Each number is 200 + 20 x the weight over the matrix's rms, rounded and kept within 0 to 999. Layers, rows and columns count from 0.

# up: layer 8 MLP up, 1280x320, rms 0.105, rows 744-760, columns 64-127
# down: layer 8 MLP down (transposed), 1280x320, rms 0.0493, rows 744-759, columns 64-127
# gate: layer 8 MLP gate, 1280x320, rms 0.0966, rows 745-760, columns 64-127
up744,186,208,203,148,201,213,200,196,203,205,208,196,194,214,203,202,177,209,202,190,191,194,174,164,185,206,191,205,187,196,217,171,207,187,162,205,214,219,210,176,188,178,232,216,231,188,218,158,201,217,211,175,223,185,194,215,195,186,219,212,217,201,180,182
down744,201,173,198,201,199,235,203,203,194,222,214,204,175,184,200,169,200,222,218,207,201,199,197,183,230,183,161,186,187,195,211,188,251,208,201,204,208,181,188,172,246,152,197,185,184,198,174,237,194,191,202,219,208,202,209,218,239,215,184,171,201,174,213,239
gate745,186,164,190,185,156,221,191,200,206,187,224,224,203,208,207,230,210,209,192,213,229,208,224,188,217,204,162,176,202,198,215,156,210,181,201,200,190,218,183,162,224,227,221,193,167,196,216,213,166,190,173,236,209,223,215,155,209,210,230,184,179,170,240,231
up745,207,199,221,212,212,183,194,200,200,182,182,188,230,202,254,171,214,231,193,203,168,180,182,226,185,206,200,188,237,206,211,212,219,199,198,178,183,169,176,214,202,197,193,220,188,217,170,211,209,163,190,238,193,198,177,221,215,218,210,237,211,218,178,220
down745,194,212,239,183,191,160,209,168,185,219,199,219,179,178,160,196,201,187,215,195,211,219,189,193,170,188,163,210,230,222,191,210,199,198,182,217,241,237,176,204,180,206,211,207,233,187,223,165,203,181,209,173,193,177,205,186,234,203,220,212,198,210,212,187
gate746,214,204,204,210,215,195,228,189,172,185,216,221,238,190,207,174,208,184,172,177,193,200,184,171,170,178,203,194,191,189,193,173,168,218,218,201,179,199,205,208,200,197,210,215,244,200,213,216,196,173,192,196,233,194,224,230,154,240,210,205,174,168,197,193
up746,222,218,169,164,192,186,185,194,176,195,202,207,225,214,209,134,215,175,174,202,201,235,195,208,197,196,200,205,211,173,212,193,178,211,227,196,213,179,216,200,166,233,201,206,197,223,192,183,232,168,167,228,198,207,206,200,202,173,186,184,227,220,230,167
down746,247,194,219,221,178,210,207,188,233,159,187,200,180,173,191,195,201,193,255,180,228,184,196,184,163,221,168,202,207,185,216,224,202,195,202,222,177,236,210,202,226,176,193,184,198,177,214,196,187,196,232,180,253,177,152,201,221,198,216,180,206,146,196,194
gate747,201,172,198,163,225,219,198,232,192,203,194,203,209,196,201,228,198,186,200,201,185,211,194,164,172,189,186,213,184,177,217,237,204,149,229,211,204,205,221,194,202,206,223,213,198,209,204,208,197,207,177,192,226,204,193,206,198,171,196,225,197,222,218,196
up747,265,181,239,188,218,206,184,213,237,177,233,194,164,177,216,183,202,217,164,212,173,246,154,179,205,199,212,215,245,169,155,225,193,183,230,203,157,210,191,195,223,221,213,204,178,197,205,220,194,181,197,179,242,178,204,231,212,226,172,202,232,229,207,193
down747,186,154,184,218,179,203,188,182,171,196,183,185,175,185,205,222,192,191,217,199,205,213,205,204,165,219,185,180,214,236,183,180,217,197,206,167,217,156,201,198,199,213,184,202,240,227,209,216,191,225,227,211,225,203,221,174,225,230,141,178,208,179,218,213
gate748,207,190,193,219,222,198,170,176,205,209,236,191,216,233,200,201,182,219,206,259,214,180,232,210,216,214,212,199,216,223,209,198,203,211,205,161,187,188,241,232,157,209,220,216,178,197,234,221,187,173,210,187,213,201,198,199,193,206,178,219,190,165,185,199
up748,223,228,210,184,177,171,203,212,179,195,153,185,189,190,206,225,203,188,255,198,228,209,162,184,201,201,202,207,192,192,199,188,230,185,200,207,190,233,186,176,223,175,183,217,179,168,202,161,221,202,213,202,168,200,186,196,191,192,227,192,198,211,225,195
down748,185,206,193,201,180,201,202,192,190,176,195,171,173,188,221,175,217,233,179,158,240,185,162,157,220,185,212,243,176,162,175,177,223,202,202,214,202,190,200,226,170,231,187,193,230,188,212,233,246,219,179,201,189,209,207,195,180,217,242,205,157,198,216,191
gate749,170,198,192,226,220,207,196,214,254,203,185,211,199,222,183,153,200,179,191,221,208,183,217,235,174,209,207,206,202,219,204,227,213,180,178,194,196,203,188,170,192,177,221,250,227,245,193,184,215,205,205,223,202,185,197,202,218,214,206,208,220,221,188,224
up749,197,190,192,210,184,174,230,220,178,269,197,203,211,216,217,236,199,203,204,181,206,190,209,223,170,177,199,210,198,221,189,222,163,236,180,201,183,203,168,178,182,220,200,175,180,192,187,217,213,210,200,204,175,178,214,187,214,202,201,190,196,180,227,201
down749,177,224,199,199,192,252,223,179,191,199,211,193,195,159,212,205,198,204,216,209,197,240,195,216,216,194,200,197,184,202,190,224,220,206,175,211,171,203,209,188,204,139,194,186,221,201,212,216,200,230,200,198,205,199,217,224,243,165,183,202,208,207,185,164
gate750,215,163,193,204,209,202,245,214,232,210,185,200,190,170,211,220,221,189,221,206,195,176,192,169,247,184,204,194,218,158,222,222,224,183,219,167,183,208,184,206,193,241,207,212,183,198,201,213,217,181,218,223,199,174,186,230,198,208,230,206,165,189,196,212
up750,184,167,213,181,203,220,175,178,195,209,221,170,196,220,219,170,209,215,178,214,190,218,215,219,201,228,209,212,214,167,171,177,209,189,189,230,203,197,206,162,227,222,232,210,212,246,193,226,218,203,201,207,198,215,207,171,172,195,180,191,203,202,222,221
down750,215,159,180,227,237,239,228,199,198,162,193,178,198,183,203,190,221,172,215,203,225,217,181,170,216,195,234,167,235,174,198,204,211,216,174,176,210,175,184,153,185,218,177,162,184,187,224,199,194,196,178,222,210,195,219,205,225,176,201,176,224,172,182,212
gate751,185,179,224,249,224,191,210,178,195,183,200,201,223,228,165,236,207,160,213,218,247,183,194,185,228,227,231,180,205,199,192,199,189,218,201,221,210,178,200,200,181,217,229,215,209,182,179,191,185,177,208,186,204,176,211,223,172,201,186,158,196,213,186,200
up751,162,214,228,196,211,194,198,181,165,210,180,204,240,210,213,181,210,209,210,187,175,163,197,196,148,235,192,206,199,212,218,203,208,221,189,215,228,212,230,206,208,181,206,234,195,165,230,217,220,201,139,188,208,224,220,235,215,236,190,190,157,200,222,234
down751,197,197,171,214,200,168,187,213,220,184,164,221,165,198,173,205,216,234,246,212,206,203,169,182,176,209,197,197,207,209,175,222,197,232,198,176,188,176,205,197,173,195,194,216,220,201,207,198,197,223,193,196,196,204,232,168,257,230,209,208,218,146,185,189
gate752,230,192,194,196,194,194,226,194,198,207,215,195,212,167,208,216,173,197,200,202,234,205,185,199,208,202,189,196,169,224,219,202,200,222,228,172,221,206,208,181,187,195,171,191,220,198,253,249,181,201,164,224,205,174,207,206,190,200,186,186,160,226,193,193
up752,204,189,200,179,207,183,202,189,177,204,178,198,174,197,180,160,198,189,195,207,219,220,220,196,202,217,185,225,227,227,212,190,200,183,182,189,179,152,192,225,190,247,209,224,199,203,200,203,206,255,179,216,222,183,209,200,207,221,213,196,165,187,189,217
down752,227,226,147,207,198,204,225,224,183,211,216,233,190,195,216,202,214,174,210,202,200,153,177,214,182,215,198,162,175,195,191,176,225,184,210,197,212,211,236,197,195,183,221,191,220,201,197,216,222,192,189,202,225,219,197,228,205,200,223,226,189,210,185,183
gate753,228,197,246,204,184,249,204,226,146,202,229,246,146,185,229,221,166,240,170,196,221,167,214,201,176,219,199,183,201,224,246,214,243,191,207,233,162,228,199,190,201,198,169,217,203,209,191,176,177,190,236,137,224,224,235,162,196,190,200,214,179,230,186,171
up753,217,187,233,196,204,218,228,204,200,200,198,205,199,192,156,213,164,249,182,233,225,198,165,224,206,235,219,209,175,201,217,223,198,190,196,177,164,216,179,162,168,199,176,228,222,200,194,225,202,168,213,188,247,225,225,185,203,221,172,214,180,160,201,183
down753,206,196,186,189,159,208,182,185,212,211,226,202,190,225,219,174,192,205,227,196,190,214,190,202,196,194,201,159,245,158,245,185,202,202,226,190,223,264,196,215,164,209,194,175,224,230,205,179,222,219,151,172,175,166,216,258,182,225,224,160,202,184,216,212
gate754,199,191,199,192,173,204,194,205,197,200,205,223,216,200,211,205,204,189,230,216,193,199,185,176,166,156,202,207,136,210,199,194,184,219,202,206,190,177,204,210,170,206,215,198,215,183,184,191,234,229,199,210,198,183,212,231,170,169,200,230,175,207,205,183
up754,210,229,206,189,181,195,247,204,211,197,219,178,190,192,205,229,202,194,216,206,225,235,205,221,203,199,194,190,215,203,206,194,206,209,160,170,218,202,240,203,196,193,212,182,179,165,226,189,231,210,262,220,205,211,198,222,206,183,221,189,228,203,222,183
down754,225,177,202,199,198,219,206,187,177,193,197,203,153,204,188,198,225,192,211,208,195,204,229,182,187,186,217,210,175,199,140,211,206,210,205,205,214,179,202,227,206,201,211,190,226,225,198,194,186,194,176,209,161,169,200,183,205,200,195,204,182,188,209,204
gate755,171,196,165,198,192,196,214,186,172,209,202,183,202,175,197,170,204,183,205,197,196,212,171,192,160,219,202,182,193,205,197,200,195,153,188,229,208,213,201,221,200,161,210,210,217,212,193,200,202,214,204,236,211,203,207,222,206,183,213,210,234,184,184,222
up755,226,215,155,197,179,203,179,190,216,202,215,221,205,207,212,211,228,210,209,218,202,209,180,191,221,202,174,204,205,194,205,161,237,177,213,234,220,221,200,217,201,213,216,205,216,202,171,175,185,222,167,192,233,224,207,215,158,215,176,201,206,189,207,176
down755,235,180,172,163,206,183,197,214,218,176,168,208,203,212,186,190,191,195,211,191,207,187,230,185,224,171,209,210,222,217,205,196,215,217,213,157,179,176,178,172,212,227,185,185,221,192,199,232,200,186,195,188,153,171,183,194,172,181,192,181,213,187,174,203
gate756,213,210,180,181,218,202,201,187,274,205,236,199,208,201,197,199,214,201,201,153,187,224,267,189,185,219,205,197,199,173,237,200,183,232,148,221,203,164,213,190,205,194,183,199,216,174,207,232,198,198,199,186,182,241,204,185,195,202,200,208,206,200,205,207
up756,199,200,205,199,208,180,203,210,179,246,182,181,247,208,225,215,217,215,197,171,236,195,168,185,224,204,205,228,191,228,187,206,192,208,211,211,248,200,204,182,246,203,236,189,177,209,206,226,204,186,198,173,194,172,174,171,189,220,234,190,205,248,178,175
down756,191,199,240,219,208,177,181,202,167,198,165,230,194,187,236,213,206,204,196,187,187,185,185,190,245,192,197,276,212,212,187,173,217,245,217,192,192,263,191,196,183,183,167,218,207,220,195,193,226,171,228,213,216,172,196,210,223,190,162,190,222,221,191,205
gate757,168,233,237,202,167,172,205,188,229,200,223,195,220,183,230,215,244,237,237,200,174,176,204,179,212,188,187,216,171,196,179,217,192,186,191,196,198,173,240,211,169,210,181,171,190,163,189,159,213,171,202,204,228,219,217,213,202,191,204,223,193,190,199,202
up757,219,245,203,191,213,196,222,222,204,190,153,204,195,250,207,217,185,188,193,206,224,193,194,177,188,186,181,185,175,223,162,179,204,222,229,230,202,186,210,186,200,191,190,211,207,190,193,194,206,185,242,213,195,222,192,181,227,208,169,202,191,189,201,213
down757,174,196,179,198,197,162,204,175,218,206,211,233,201,186,195,182,215,180,219,204,182,212,180,199,203,201,216,169,187,181,181,190,176,198,207,213,220,200,202,187,190,174,223,197,189,241,186,181,216,141,226,175,194,185,193,161,221,212,250,201,196,223,198,181
gate758,192,202,240,194,193,181,177,177,191,172,195,206,181,211,168,194,192,182,224,218,211,207,186,149,203,204,212,197,194,186,219,166,228,215,163,164,232,166,178,186,188,216,208,198,190,156,171,202,169,174,224,234,210,231,192,176,169,184,242,205,202,206,191,196
up758,169,186,205,192,153,232,183,185,193,207,207,199,190,209,246,197,176,164,201,202,196,215,161,228,207,235,174,205,199,210,171,201,169,197,222,207,190,206,192,213,185,201,170,191,190,198,233,188,183,214,206,221,186,210,188,202,235,219,220,253,153,201,171,214
down758,192,193,183,198,192,191,189,166,196,158,152,207,190,194,170,196,195,242,218,172,184,166,215,203,191,210,188,208,204,171,192,229,214,221,216,205,216,224,174,192,180,198,186,194,184,202,219,244,222,212,201,190,202,228,247,231,197,171,188,214,185,210,218,245
gate759,202,180,191,152,176,247,201,227,201,226,214,192,178,166,224,221,176,190,204,197,194,194,208,214,185,191,174,210,155,184,209,214,161,172,204,208,202,191,202,209,181,203,209,189,194,213,164,196,219,224,219,196,181,202,201,214,230,201,190,221,194,194,224,208
up759,193,212,175,184,185,219,217,189,187,181,182,196,194,212,170,174,150,179,169,192,165,175,200,194,204,196,214,199,206,197,214,191,224,191,195,180,203,193,222,190,207,201,217,197,195,208,154,207,171,182,180,219,184,163,201,197,206,205,224,221,217,186,255,186
down759,198,190,214,177,225,166,191,208,225,201,207,211,215,199,222,202,226,233,202,196,206,205,188,178,187,210,217,215,224,192,192,175,212,189,189,194,195,216,199,196,208,211,178,190,171,223,230,179,229,218,190,227,192,195,200,215,212,198,183,220,198,187,164,183
gate760,172,191,194,197,212,183,200,196,229,204,222,199,195,187,218,197,199,211,220,221,205,206,218,193,188,202,190,211,192,214,161,205,185,197,220,192,186,205,217,179,198,224,203,239,223,214,195,224,175,206,198,208,227,172,180,190,171,181,196,200,183,231,184,196
up760,179,188,228,188,158,209,175,210,217,227,193,211,229,195,215,223,210,203,187,186,168,190,191,227,174,193,184,222,172,221,188,197,210,211,179,194,201,228,201,183,179,211,213,210,232,175,231,219,180,189,200,187,171,200,192,215,209,213,186,222,197,162,233,198